Weights of a small transformer language model.
Size: width 512, 8 heads of 64, MLP 2048 tanh GELU, 67.1M parameters.
Training: a variant of Muon for these matrices, 4128 steps.
Each number is 500 + 40 x the weight over its row's rms, rounded and kept within 0 to 999. Layers, rows and columns count from 0. Numbers have three digits each. The size before them is the row's rms in percent of the matrix's.

# layer 12 MLP up, 2048x512, rms 0.128, rows 673-727, columns 256-383
102:591519463460543509514424486494472461493482426513527527531476516498461475552474474466490482543567466471490449522517483481510424508519468486471534528527513530509542489510540448421406521504494465546444516494535533526555560485422529512438521491477464486506500524518499507572409455516492486556478521487505564537581498545505498482451513462486530545441558456474448489502439510457416447489442
097:546548494451555569567444495449535462470522471483477492540493530468493464566514505495466486484535587528500523443466494417545412490569477563498475495493505576503532497533476566462537527478549470500431474538517500474477620535493497540519556576454459439476420447502513495462459455483479472414556462547571476543472559480447535504504539521591524547566478497516553525464535555462587426559515
107:456503493388514506508455515500467529401499426541505540444513475493446521485503521515506536470473459529507465483478480449537559563521502482415504442509561490556493486514445479507473540477510452422452465487522601507492517457491532486443577525482506545472542519392467500512573495541480521551487469508462444512557535420500512551490509521523520488477532490462458494575450443472517465582520
101:523485490511468511457511487473577485459515439537538515515503489548471522519473526468487444468516504549576502469541432496577574550568502469488534527520492431551535547434479464533522515488450535584398455493502515502466504575558460465536510549498485427536501552531499533537492531456552530486504487553475500437423499482495453431529505414474527516401558596494549523505538486536457503538507
104:460541531522497549637496506463462581400533491462505492553561517453457478501570444499482497518482589380494431458506541451547416569573499467556481510429586449455578498453475439516518478507522563394473484538549525532506507470438482502473448468490513513571503498570524520453545458470467531484511505457560540486493516493463492545564580415485446455416514515516525431449519485477413501493449
092:452531495505562498482469462474449506494531500523540571463528521494533503547551493513470483486529504513500569467521526547497522543515550365549528507451458519534526498456525512494508565443502551457513506522507493463532450563482437464503506514507503506446500467504557561595478529465440481503554482515487458589464489583455481487512449486403512496523523399504531470507444574583590405505443
099:471452534425453573506489524492514469485475476503596374457598449462491518483580535571516481459515514499526504512470603519440488507540430491574489577513488528493542441463489469406480559558538485495524494527553504443467565504525474487515446478506534497489502465438452500468547583466489453541460491433438530485463569540468437609561507518516533500487451458562408528526464493476516437472504
102:537530535422543511574488488421539478495545508524517457489510504464517495536499497532504503453497582457458506502558463527492455435454506483497478564500444528510524517454507467525403551508590492485546533500523448518474532492522567476485502415486527437576489601497519546452462510430517478504531569538542499502474491536454513511479519561413506444418517441437561538355583437491501480557443
101:416503515493472466464492551489508512463478452554539497417494503496461492520462587511506497499519424491471538493484505507533510496516469473509452438428528477499484541496502542542526587464471527502498504530518520412580501514514488518501510450462510560490553484474447478526482509479540520463428536481553505502456489469516554539548532458526478526422434533481526572500448485534500499500503
104:497510478546465515557588526504421445517533494423541453482504567458530463438478491466469428498504439473568551537427425424473537454501465503521507488432510569485426573512473514515529479476514532498464493509508559434545561462497444494452516537511502546470432522540446484596525524518551543549524509523527417531517508536584473497513511560491490567449548471527433483476452546493453529491562
099:553490546467528544517492486453483469454489486424512502518527506452491527513490552519559513493484479525527593566511473446499526533495518481425503516486484523515418535451410485436544509458525500496505602485504517487497561449546547469481566529538495534543539470454461554471492498463533503476616545489471455518434567448496456519555493564485466480444519462531477476500540569506461485474584
097:505498511548482531522498541489501524522476467469462500416513484455429445499459453457476512486400485544583493467558526506436467501535431480470450502432501536546605467546471456420475442553467527507490511425541470490568444450535451480486470488497502554492564461525449460548549441498469497434536546504471488400492530570514484478526495441511450519514531510576446470578484468479511489479504
099:448428498529478466540486471573542531498494489500549499430493507545474529489527457525490453501480559537573489519496447512445532469538475461461484489453552470551422528377515517490492559500499545524544521466463575465440535540526483534497531482547507517418484509421521515546583475458498513509525494483523429475445393425472445531463518492501556505505518559513479481484470490572469527491528
100:510562541471503550515506515472463466489585478501483504416440505458519428480546511459494491474482530480570514441454486497437477538506488527528558520479457540478408569455497459531462510416543555448466483436483481500513486520510550554505518447508542524541459512598466487459507517500495508469463457529511491553522525538489463569473476456439470511443497535544476465446489562521503479537479
104:481477527542530484518488491544516517457561525414525410478530511479451528494474489463439407408462483507507436410532482466529552480566555478436490450539517511402508502519556542539476577544510539544497457501473546516479524559538443508511590504533485469519501446540485541477537458483449479535504541547464498490572430421483545524463469510559533536564525448508538570546482535454484487428536
105:549538504465491453515513512513531493497434500518604475537531477495562469435542526495515546480450500460546468455481484503491518510475513393440450535490464462504431527524514595497473441522516528524468510489457499574434488440480493487532502460499541412524485537464530519456502604494552466489455514568507570553558463454512550490515485537527485557482520465534418521460429467461515513516428
103:538544516461457493471446512508558475410519446559458531464470508458498520571511482493525464489491468458505520452494504503467517486416417482541522538532511506501541528535546490536532433470507532492488447483479555476445531459504516564491447498493551397481519487525486575509540521494455506560474537482395499528460508470557395498539562473436457444499571543527467472566521552445551446445565
096:451502605522490543501541456550515421535533485502556626484503498513423496588490487478489490487563499520542574481473528502506461480560497608484551496443515434525443408548500467501594510536535496505520436496423474563545466451545506540514530479577517497457544544548469517543507449513502493421509488553518574440501507453428521525491577477464534539463533431533479531454490489538426515556507
100:498497520556456534455519555485592496509445466503552526520422469492484508455410449493540565559428538509415483507502444563449519566563466450454536534450464457539462475490538506453496447579517410499530518459548543494499451532524548471503492482480446560531510531503447500545539485483463479459437468496448529466576478549505492431557434435558457509439428453521438500577396505495469490529502
094:459512493557534546444498474465590560506513547520547567485490459491510539405518490527499548485565473537481426570426513495486463472501466485487491506547505381508454497536493508490503507505481463558408528561461480511478517532532541519509564465534507528539566495500458552498513479521458465590529527505465470563524474464505465529474506512474439570497510480451449557505426479488413534478449
099:488486578451550490464517510504462555475502520526536508482488472420503490564516492525554520449538498489480515537501469451513531547552403429533478530510541501463454402538489509507427401492536499495534514494528499461506507408515494525487449550440522512505467531475520470550462570497603591488542493510409504501481529481450533548432478476470499556510480506528565520484552513502484498546429
104:552503545442487534431578511485473542530540567485543478425570448476495565520455530455505449495427524448516537495488480461492482484432508524531452525480553532529492510503492529484445529457516451535477540538513549449510523456505568517515483476500499530547527489507522547514523483463454496503503456491486507547414446410464413496460545377518506568510493606475439522472569465593526434494519
108:537480512523545546512570513458473490484506463532519499493531522493582523544489488448449431487521481462499506537604490520553521508546528472476440540455413489527432505484503408504481507516440543468466499447434422494505485459551490507551506469527549474563465482549498436547503487550526483496510512456534441421441433522480530532457580537498529509437469494467527522470464472481510542524432
103:495523473397463548538530480577510529538503570463502493462433526558494587508559542501457438519505566502504526478551504434531481572509529550446406508534528490460500495580465528493480445455494483515522510518500465551565464491493576514543489402543465512544479457531534470533478455584504453455550485454487465524447523492511494555422453505476552508495435493475531509484460497488572525485501
106:612494443450507487464561568451461518460443436495518410499593479530468507569539531515512499488527559429590441415528469570481493542567522487501459491494515470512467518468515561491544448443463485465473540535520501548490532435493541518490432479518525486470510464550447457509469470511464480512545495571461473443491489517532477510421459412531555551573523513481493504497488527529492503471511
094:554412516497496559512513541443521470491559469453474466562568547539501520418430453529517549531506497520525513507540529485511461486538517438545465484495496460508499463472435519536454503493478525460506541517502564507465530480484455441543454466464518496528557495510540496545471482492471493470502558582526514468466520492520423537456563536522483521578469477473499532461468554551523536517500
100:499526468507573556504467470588525538505547472477488458476465469502550534512476506477523577429467461536483496472428476502538502540523463548492554489481504532502538546481547519516509574499575511473483514479473510528457533510507549429561489499551498504487547503559459518537471503510578468538532536499434490519515545509523461510487470528557434423524474482479554532487451490452575565484567
095:461470473505495505455546574554495549483494495520526484424516473560451490580505553443486524512466527483523518486522510465429585534535503514514472547460508513432496432526587533495512464473476539598414530520489458472522489603481495425471542500519508490499512507468503547521521502432534488461560487544479492529496533426436544498530518450483462493500507511533494510475608534520523508475482
108:571501520509470470507502518456481474521464492535522511518498551471577439417493542588423555504450437484523577548536554451489451579476519523498543591471506438540412508466564455495489499504505554521523560557496512512492472544493556478448543471433542446501477498506476503556490488511525462533491511524441436529549526537487494501458479515445442448464367556471520527467476489533493489411450
095:453552531492494483498550515473457477493564488493512485579517601539530508455511517435465511479573472527546465541513517444486493599586545478575459522444501487540552454498490477509531511556491460530493521472458547521484459451497514536510463473494521524542510493563510431520561540529444540544462533495450522533401490497565497431496480514495471539426494509541465521496464486487532462517461
097:570455493451534459547520395460549500505510555494581503534577455518461508540470483490511520488591533419491645457513495538437534516521459556510521454513508442495433522491480515511562455564436570426411483556482534493484469556531554446575474469504493486529594487505502527494453460467531455501550403503485542534551471517451543439436531572513530482480501526526486511507482510517481514526445
094:546497502429492512568548503488551457529543513504502462546517460552534496466509477485479516488502494437522511569602450511495530488509473444547524501522374502509475482486436405426473539507511574491497529530460531485538555520431429458541488460430565478571453451388592543467476569464532518472493457526460545501472516536404486514502521477534491590469463439489525524512528584440517492515482
097:478523435514545479489498503513460523532498429555516454483538496550493547482495499473491513510491488535505490501459544413526452530504529513524580563491495436439474461533575501416519432511575464501522489569534491602576509535503444485469567533519543482544479465544503457481418467459493567483549387521496525483477564501508421464512482570469463484469556526419494446486464517485496473574496
102:512517502495498487499556472515450444456536419511531498518438449526498466524440592476414496500501442467533393374443458567459418486590495508535544463504520415548507516522469486438531569480532492482537551517535454508483553511496499521505534526502513492516565592429464528515549464512526497493514479495449537455396455449522475495511584488482515534550528555490480515469549498519460454483521
102:541430482467475548439520491477492548518457488467485552577451493420506476529505466485453456503488604440452500563525447465385509473578563528444585545501471530519521517529492535455501542515547459550482469507537531534485466501559478468568524480474480445496428554544535474448424568417486476446527487467543528501590533476514447499462435478522458549527524541460528481509477423413504485529481
095:505489478538521488501419513505400536547528508514467483491517464523476461526556495585495594532446476509498533353514490529477436518521480503517485466442520513511541485483474483565429572484432516567500570513479477464434505491543471477503466441604517457524589528507474504464537485581565471542518458513485485516494490530537506464552523398471482453488536561504482473490478578502448497461439
108:461471486576539398422557530512499462487551480499536536544475515555539484508488533480555450563511457512513522549506530484517505479582461518550524520487466518472495509496470557530485488428500577464522533544507530516535441472482534483493500474461545458498567479440461506570431539494495549417514531532472556475438500518556545477532433571490608466491464565473522524452518469467538531531444
101:492562446562566505445586496529469527478451509499480469520462506452499508545516478493540467522454512509549477497416488496512450576456478471402583481488505510510494448507500513457552539517530572544566497534423514577503476537518487471479552449528471457447535554469476512533461529497520479514491441445534495500485425440480530445481475422436496521448550465433511487521462509488467481434559
104:524542472544464500491545529513527520549487463501502500454437516525490469609547421461569534449480485485491550508448521521548544526534514462486514510479549515473498524464533503494472455516530499525498507513430539520442484496509489464576463532476514504507440568436446545419408574532528509535405541464452463529451490539492572462510521500443492520436464536583508531520516505503531449575457
098:505485587521503481502415473475531459498490401537522555469524421489464549481458521499497540466539514528477466501488482523451431556501484463521362517512534503510536473552582526441446480500477532561470501501545461424568466516509468481530517431441470466559543503470530482458444430469557478473488507472482513552507573503489551463479504466456490579450508508464496537522486467496422462475511
097:489555607472471471548560474551506494529550492508497481550496476479516515550504518437498434470550469533514547546481497484537552478480436501451476435544458484529477489435475508488473456514456531511473437457450503488519575489523451480552444503499531425549509476518484474537511529504472512511507509537526540562515532486555471490529562461410488575456544559568495456479489544511501506503506
098:542475499501515400565500536423513501521522570499435494410484433552471482493482470490525474499476470412565617486481508512499456521482454513495586434515546458500444463535536444481477523542494525491489517536567588443518468506483487467490472433529460490488460523474527594490538516445506506472465490476507441552472487534463522513558522535508556534479546518454436640405442539482534492493605
098:551503441492511499486437501510515505546474472440518441561531513551482460461506472532465487467467522473491507464512464549515471555399446536522499443484621474503505496484514551468506486507491523483499556479485545556543528508511469438543544506500554493565506496502492508471513560469554539540491474505547557478474519429504490466451477458486436472479500477506478484476535533455456551533492
097:511508570481462540599569523507384466507533537578486437470481437521474544588551520557529457556556496537509505490483532464539529586535574507473492520494494421524536489478507475530498584527463524481448531486472554520528515428433477491492568529494473521462504496481500504598513550468497462547488559551546427491506478506495519532454537570503490468475483471426468495479505545573487393495513
105:509530504479528535463537561472408518531524422420549458432527504489571597480476539499487473458462488581464537502517519503553446447472457546416506454547522460452433459485483535508442458516587505455520490479492494512469531511448441489528456552510495505460475496503525504540496440519538461399476455459412491528540540524490569573492525471544491578532511473559582517499542530494524525479500
108:444529475453493480526450461507376516491515521504469523503484503538456524557498437471519510492537506460499456541549520503535496499551490494487524516464569506512496546507530527475466535495518466468419473567446541460526527497509528544520469513479582567558460419511476475500471444523463520532521452455510524555553563524520491538526451517433458403524502523557522536551447553456458541491479
100:531526538490529537443496552528513533565561529508503480493494466528494521501535518545495502516515439460504468598456558514521562525532529463558484533484489536587527517464521521429466508490519501414515572496446441553570452538552450511497556511538534543485459468525473500548475520513498471616439468473458540518555456625460529489469551443502512482510517496436535555589527503494482459491468
100:476442577550574517444452423495490447534556480511498507486569451542495477430477480540539464451498572446474556489504477450556480452484426519445558543457431484621446513433489527551449492489435542536530481548494523469476518521477520535527439533525566483493518465467557500555514457428522502485424488489491465490498534500488511520500489494494495491445486441486540536466449568519426548572549
099:496475515564534495523538534505454547527498515532562569529562456553486464485432477488477597606460438469529533540533397500561537525442497465459583410522532436559508527447551565509500484529541484488452500482446487499525547497522555519515491515480550554487572518562533516509600420501590512536432481553534553466481513446506545473530513524464384494497544544591430472547469502522462443405480
096:431507418440577498464503537431518478549499450558488524485444543449487530565523560416471548528498487501414446431530514539460504479499532419506497494489548454502512516479557537491438547486531489540487449535464501511516510431458581449485424499557502508526474482503546549532419537500531466488512521462490464485486527533490489509518491517482472490555532489552511436458464479480619472499528
095:427477470590518524556495401453503557507467494486492571460551565521455530459431516485536543559465503499478459491515492488469480465586515548495476509504474461477498441515485506516544505518508593504416535550482495481531513595545435520556477507537474477456536409522477490489539497462477495565452485490425532480492533583469583462475496532487540470434522452446462497480480435450524465461516
103:481430525517547447560528591426461503478467440474468480549510499471452531559511559494571538487455445562482513489571584541436500533479543482540507508502578465484506497535465523514525545469523510548478499453399502504442403497483479524480396464528487592562537505487499472519526549477480471458508512539476531530560531430530442463579566494567411561508516521513496545468424508565573480520464
098:500506465536550436573500503525470446472535516545534595500476501439526480481521468534521499496458523525503491474482473523562493477537477524569555508562513472475513517463437517499519490492465441499633475524507498461527571531499463436492522463533488541509516523507513465470543512484524493475526551486482525523491560562621456466524442432490531562553571534507431510422538523458524481457597
104:450491516442493530551498537542483434518495479495496500508520522491467533498465461539495480514568465566474552500462453483524527486583507538468500562503537491515477476550532481463460536477515520506511476571492528487624500455474457495472552431557475534513535472451541449512529502460503457516455503421474473472554462502525485446431431417524559466520468550490551431510513534568507520509499
102:523599587464495475507577540558482522519493512499459426488439524558495511476477467555482476611529486454514494389471496457474556554503428491503550517446540468513552456506479483470503514537448501540535474509482542461541508486490547512518486477464533467468554555522446532529450480518546510535524495528498459425484510496513469546484458486475510472530512560538478464545512499508524527513516
# layer 12 MLP down (transposed), 2048x512, rms 0.0693, rows 673-726, columns 256-383
091:506468498466470453459499503497433540512449520462477462474538597572523455553544485539586487548505491512527455491523524423432456532454534544486495553572533442513478503434503502528498467505494504467355505497501527447537565630500471515504491575516507490522467492456524506520463460596552475457461423470526490459504497469521551516490447496523503468486421515508492594479521492506471509495509
095:507531477458553481480503511566530494488535513449537512485450506542458495515524514485504436503457483493512487464488535509510543494539475533494429449498553442448600527499532469515500506539473529479517555533523535499433479554675500474506471537493496540542486498498494454518497446492433451498537497472486543433521534506468442519561555445511485478475578494498468456463456529546567477455465
106:498489569485389484549446437471513464455516473417509549533481538457468499552466511436545568438559511508535476565513463480486486520556470485558515583468464452535502479489477489532538557519562456477431518511440566484495491556475496535476483507436578503481543529451451527554503582457483536540556494539493517428534519468512555518478438497510521491521538451525482509503461446526503517414554
104:527477503504474453511519577438482540476432528501561492566432467530535539493501536544494483536558514537415470439480444542475580473493536514427454500490485529506484455461439461529556514492494430512379491512558474533539540539491482530484561485498504498457472449513599540517546551520503450539455549535484471522432481465535579503454484497441524481500453521425460546573456488519486498431520
098:511516544538469480457598435464506468406452522509516465546500537531520545529514539456432431561510505499443498479445495541469479580565568484562479585497475518477572495485468475560449501537512540483586533475535489537489427467543497485505438478537500480562439494540553391473539504505540483498500569411533551512566546518471423551511513535487525421471506552453433456539494567418525543550509
088:535434527566500493512494514446476396552521491520497460503573547506511491509534611462478495491477475441444507470524527471450479466504512483572490466479510545497452450573542473550449523509497486506526495467509550471449548463462522479481499505494490483509419505545497526473515513549488539551526422543536523490535460529508507475495445470523460503464520451507529521588477488476525513518455
097:501476483514505587411465481436500436496525478580518559505516540419430446445514529453464422520509451485466495495536522468496476466490496527510516519532576451544474504537522528493577417514497453453507450524561525517503516512523490548516484458487506549507544489458514455505495579520536470502550441505563548463493477496495474499576473528498550546511488518568537512549547469486462440499502
100:458456496503533554487461508512556418431503533498504529498554495506453473458547503481508481521398584495452526559478464520518412500465527483448446550569442503490507501488484496527524443480530433539480533455481506503453490438483552498535491498462508482438500589499502496483487514539585412514446534495520471480538523494501504438424495481525445481469531541539494507491508484565513487441514
102:482440489530494421520482480549477486492482508488441465478513527520483505471458506507511549547490436465530503521501535515432538563478477583574417436506465550488462549518519519499484482506568479397563557480453586493458509458622519473472543487487492504521507493521517539436486492499427493466527524510502530466459533514493506513532494524613539536535523519466401532504512489485464478456493
105:456484485470488505522477582475468475516461519473509532481465494496491592546442442523516488488551483539499459496512471472487486434448464391486578512464523417477502500530505509488402424494518500577485518519536536487496493509464506430490571469512498531448515466492463561498585485550477589486511510551478526490581511511523467533470548470541531550479400493510418535523504510499535514545450
103:525523583477432506561455495474498474536527474475491480564525517506522499426480518413459534466487551478409509499485548511504452490479496452531503539552462464514484524534491550595478479507520567551501519516508553527429511433428508467524529470486474506549426484507455477518563466489499489466509433527491495460503553535496429499432486507478503459498526453503523451490568464513513445474551
100:494485489481507487516522520548488618563498500484513494541488527396416515501482529495427499495489556493520528468554479443533499500500515502508472500538421520558450477523569424521482427515543593530450493524551467424476487551467479554534534481485441497529533476504492563540531459539498511411479466478578480469515551590485588506555488425524426467475461461470454525544502456427473483491591
104:510513574535455551570407456519512472571411544471486472532546522440519501515520482493526427545486463546532465522546509474454412517527562440434500483534542455455474538416541454543457499541499482577451553487562533499479473514449539477533510515510484501470435450503551441544470434420501489446531541513464467558476468527527476472523476505450593564516483544463530500543582443516488484465543
105:479518514507515483535473553539488500515476457550532483526487476517488556493432527532527499578483502542510535506526526565545479488479511537489442423541508498559516468479479427469530520559501487504559471475517533541529509490531506477509513421481496489465545489543467480458470451540493524527518494541544521509516484586466541489505499491517476496517439518567487542579517456580457498383431
109:560471511507490577512522523532568375481489528458517528517503509504527482496535543564518540546515433574520557496575550526528541548475505486491551541539447533560518552508507480468549513396547466494516493571446472494540463444427466484516514578504560543459598506457449490523545542517534517415435523521501458477479560569418468511503424554546520525506505604488492548467451533475487475565494
105:520481492453539449573447461556545393516461459520491467451548501489523504545517540505546520518464450465463479561492489504504550480504473560437467501495501511579507453535517459568535490525510453537420533513565500468451535533548488543518476526474523538521534508484542461510512549503555527463439454403508516454601457426499486552524427502513508516610529517525491498521507592547514549576477
104:492487477443411470455478535418516495447536459478534481510511547537534502535458520525536542459579490481500452550410477519555490489496509412495552423535462491470511525585478452485490503537571481443457473539458516467495491487445592465473474527501604483476549503524509439456495482550521464501465493512484462481423471495477498454485437526470481519537488437478508523551485456458487524509470
102:448485568471460463531495432537427484533508486478518529584523477510535514490468437528507517505527586466479502518570544535533488374507489549433543506484522450512469519479512528568512499533478543458545500463542468476508499462498432485533548526446503496487528518476539428501509431533486572441478560540501482482527511556582602486568483565412457521506498456465502428517515549430527538518514
108:499443437525572480555508439544530470560487459407497413537459461515446433421486445497494509544484494474500518518552498550525458503571510449515462506492562496522529483465487443546567548528504513519572518475460487469506481519489577454482483498470511552499512489514513523479472482530515483452489578473478376461498497456493552499527428464482455519431500534421454504505497510487521517465485
088:565464526564457481582493522528494464491356486511471484523492548489506442473528505470487504509484461474512478512502519465440554503455377569499560499460493489530549576422551461477478503553441517490461471510532500410524439476442491514540512513543518553445482429496517491452531525557485513509440446466555505495478478485499426515496446544498513508509491522484490485519503413456517518586565
105:491532549499491563520473499492502535496522544554398499426553489572461492422540498517451510551529482530535563491483478515464489540462469432458558515458543466476499514457443434516424471530470550448479535522463521502439566521514493531485564485483526527505517496504475530472451478493408443525438491551565485462504448525473408519486507508474499503512462521538464542562566500527509508496528
105:442552514483543467472539480437495539466577524475512515434547459483506493524554486477553486477510515541510435496497506427476506533447449512507500447472498443551448519503590567501484489551479500491488551517503508486530545508577444514518475473556440469430474520445537500497462527554552503488449453520522427472509574456481554525482444479491496504435499522480469510476473524446481458418488
125:552484547531549492475563535553534480484451471471522558429568472455493434535508531507513392530485568501458509514497469495553523418483522507524486546493392509524421508563484395477418482528510541480535516551536476497501504523441500549418590482499487474579511535476504460531478502525453461552546522503521488451523456469466454492541509521523512443483462525458496502513463476481516448527493
101:439507496503508536493551491480459561500496502540473535484442390493523554485544480498565482508537520483417491486447499543445511438449509493431478486513464463522600542433493519513531521491510516434592482504444485510483423521504506482561538467480484535509444474497501416561453481569476527424465475456548433509580514488487479467552554459520509471525456510491495504531513566497473516476533
103:500500482479551498539594497522507467578518474546491478480515521500463527446465573474535456524405553481448446394549523527493479562564436517531474503443491497500554544432518556523484504474539529498552500474476502499512472387526454504522505534539457472498478528505551472465530531550554478544478533459508560581422528515583547495392490514541537464528426488519496562508484444598524485496526
095:471456556470470496565496469511513537449494536437499488459597502490516523477485482472491544428499516509546520405484466536446488406526482523529506483467488453499412502486528524452475523440570515497580557531473449435507481609557489550594510446555482578533462573414541555477532509475492492491508559591500414521482466621474506448417514515501493488466524504492540511431454504488497441445601
104:510486560496471545536564519498528511462458531487421527521534540482514538464488497481587530548487549486510501466543509433496559509521469516512488503485523525451570524519536503528583420523551540502545487550548480489453492494531521387508468568470568527554536489437518450570455450533444478494500516464564541464513462531558511495435540456488518474512442541436561499508541483536504500488477
087:454454476518467551537510510503491419467580433566563398487470464463518510458514558504542505466498529565530507447533514553571531485493519544477469526548547457579565554419493540448469535473507450502537542490486543499559523413440490478459534489517501596483441463456505502458468503474487525517531484495604498487516473647467545537514548493543486570571569551495486440488426430526443552498508
113:521529494502536495510472447506456455427486535492519541537530513543463520501499522504498494517532487480583480478555488480449531555380491487576469518430582432521527530473441514458498466456513483520444518517482592440539495556474538490464466487481504443506486528495509520527518545427501501495520530530494548567564467513512592527480554496493554501517564530539506437465518569469563508493505
096:459479540472434493540505426545469472534470486478412509485470492540486486512452533476497500470503460514508536489479555550493527490456542538496472538496533513477524491439539454387442485487535526523529514480522495443483538454404509471556502468505554533521479471537488497552483488629451478473565513524504512385513503507476491448490527477475488496552553478487449527494502531449435493493497
094:496544506508413513495537521467500513498468516529515503500508537520534469502490524388529556498435480510544447414471480466498558571588506554545527491488542474496484486468466443404482509483512564523450507417523525555525478468509546545619556505475440486514497458552445473532432466570603463541446449485533515534462537419537501488523522433395482508556426479491516369523421498490490472518443
091:516467452521506523538477525474458567541559505513444430536449523496514531528443512433451457465463491467491475509478487535509535537556509464561483493524504512470533478504459495392512466508454513441487565466508494540526534613548441489508526523516479551537483445456539519458534478522508531465505471458506499516509527444520465518488477506486480494504468390475477524590494545529571521542505
094:437517509488509549531484548453511516403548470545451578479485507548474442493545468543489563519467503537499525436460521488558500496440579498510451515533556494566525485485453474532497581522530462504561521497474460577517458536545523474466480577495478448561471494489551472516478518519534552561504495547553490524470565496500537504521560529472452420502543523496527514496457483506510532519505
104:518488421580494525501424490501475533498500502492600518494433462522459520508479495480541413460506513500461524416541475544475475550555487497450517541457496478502486497516528501434460476472489426500574501521494530533528467531552514506502506487549447486546535561459507511500478514519549500476443516447549524479470511450415449466525573523468507465436419517492530538541506506461483426495501
105:566392555441501453474403510438512484512470555555475490460524490447531532585487493545502498525552536512499509486541553522468539497555597473477519489471555529450439419481538452481494486535521505605465470591495544456442492479520503457521504476531546483513521569422549424510493540499518521501548462541549522525469476519492501475615486480471500482454468520459581513495466453436511548461527
097:497517534540445510460545444491479540542503490467434480467484520526547521519523535534526512517539499452452555518528512478524509454486522430555463516502523544534488479530534525603567489475542453530471488554462465433467469523465524502612457559488502483488530520420487449469473565449484511490489497527471418545511546501532510444503459540441451487543506487513502519423422506523501453507529
106:550490484445476503547461523441519545473483481523517482506557482531532415518553471442482515483507547432496511501510525490472410460436459493556551452551512520442490417434443475553423507451430498517560442514546487535442472469487514484471460484527557542491560448520481464571506564434550467480490464480546563509540485385437524482498454465537562509521428510525536492562454456569513506514404
098:450471435539535511492509469461492481505534478452497432518394521504571553463527484500522459520450533517581464558493500540490365507577463491578510505517431536515531465449526538509479543532510522464460514461425477539510528461390506524485427562543441438410540567489492471439499531543430456510508536517509514514486469525490506527483465489459431517439504505487437521506448485529466486521480
106:531444454473538498563582513513472514543508516479526559550612484438438470505558549490513507524519469537498463468489546465543479508510518437455538499583577500547476513508501461514445529521473507546496566459500581505443515533445486540464462522551474511446532550564496458493452513490543510464491483505594488483461490508558554483425420472467494463476552461456440608492514442484509471481470
100:495496422493412487485527485444497476466490518491462507513442500480390470522535523524523498534538501523465500511470477528505545514489515514453454484536552504519467485512561485490501475404511486491443486541461544457452460549490510541502508495544492514469521527527513390474507513574497464477495452533468409448491439511456452526459518557492438599453565493523464542527537496463512529488468
103:512542432451455451423497487467531450515501565565509460520560451542515526580462600523482482493442458477427517484450502544522510512448516470428556496476509495518432476498504460496425460535494579608529480453532551512532587452465487480478475548499523560493501532488556451483453490555426530501543478564558496483560492459500553591493447484435548509492419522490519546523580426544486457544531
092:482494545501496518461501569523469491455472580541509494462526511502459488511515460425475495560493527459511446572534585476525490492518455505505546514484499550453526478557555479527473531596456469513476488427510531565565521511500507475503510473495500519524550385552506425521527453512493468452455534558521514491485537480519492462451577548438497526484441475449487467540472521493464516511551
099:526490478486529545515452513428525486510487498529470399483459475476434450539496539443492543474495563606417517539468493580521536502476483535458505558535546507510523509485539561440539531508524512487456459487446623487549520411493457496421477541520448464433517453530520547519505425442490481558565506501570550439479523404546471486526531520567474477517482434506497487489552505513362489558519
096:522535422483516480472523511555498463509486460474539527539445516465528504581480492462456497556489478477483595513496618557393522527498560494514505472535532500400514499452419491570548481533580469483584579517507560435501414526521466549467555416455433429516520524518462524505522495516501510529512593512460484496434505437403528508523532551488440519528471482528557540539516477474552533506522
103:475435497553550504452464484505493509568429530466532459516533468463436464472545537416490539424472534551506545571438490488485472492558531583475483497502487579520518503513531493446527468427448462500454444466525492500474499492475497541500490549553514564449430499477506467497485487507508439584453462434480570547554528479508515468458549514453460512524529467533505562485508506529612476510507
108:525522530450465511558386514541522495529500529523417512525432472503493553445578492528560430553521480460452475504428606512547490538592422469502480481510539511500515512443536441463477532407489540449432492488505559492472505430423508483497565481490528517484470497488467557505547491521446496530482513515525532513565535471497449475546445562458502420517454498506510496515421530411504509487596
102:539426536588497467509429483484522506464504514517506483522488478438516528555524475539555425487492540454518558450445482464584585457514519523521472533469480610513541485517488509455511572539497526451506535521534493463458529475602516565503530559451486528542531529474597464537537504487492532462533487458587492458502524714459513460470503490528553486517492493420509525507553467425466542487455
101:503456516484514417561430566502503581492479573542516502461538508476477489583451517406501527519486537419571487508483507483589460534516605526474488431551455547520476536507507518587558569521546487554547528555482526432534481522434474534508490370532568523515520502469503506523476471453523468528457536502490514501438483533482491476474529424448545508529431514451524439561452483502417533519500
098:460423478456467500534464506563519544491568502459449477451511582541567532433508531462529467493478491531506486479467430546513502503499531510462447522506494431484509458476445522522467531519591504493453558448558549483512495457518581505480466453493470507514523515487489439561476478467522453478525517490535499524472508505468495530446538520579572472546400456444471522477506471455556554420510
099:419447483552510529503512456469499524561498523514535500470468479482520508472490498479543408422536569499536538496544476577527497503513531543500511521582455447487486462460516489456551511458450515497382495518490553520431511562491511484510545505524531451505474468542484535510517548525489458432457500493515555532493482476492482529487508487489496526496490466470535530449423522529528471532500
093:479525539515542488533551604521531480420461483510497445483422486501516478474493519442413550495480491482465482523485500486469557505447455586513581582485497495564471544527498420489547474491538528520652570464591546417466466488601472484511485540489485473465436482499456514493420531589458514513513560473517482462526445532478473529485466457496539478553435537510486500533495490456514443520492
104:461462520463532557490501446526514494523431462535473474526519487499491473528494522561500533491497521533494561538489512550435395470525502426590549507571468446452431540458464474520503478538527463520445486423463509496559543513453462507465519419521534496461508471524512481483524456575521541527526507498471528446506432449583547485569547421533499516573599483465532508481465464472488599516478
096:548503510512473541492553496467539547502482573517494420540480497489549537504472538481618566427490516530470472469500564488456528474548468528500501516499481542461533488470547468489473425473436469485565505540522494518481516541524514487448397400536535545485458511479449565452499459506497528498524429581553490565555552420459566512618469507544440514463435529592556514574468525416508549535494
105:435509523520514506509501498472548509464549467480506456423502444518521479504564489489506511479494477523487525482487536500514528438414490441509498507525480436519496510516474514528524516491502513467479548474426631509536544526458564570559531552506493487461516510539483505481483539555494542478505467535514464515501631427517592503429506467472458470478567577524526495506467426466536523525503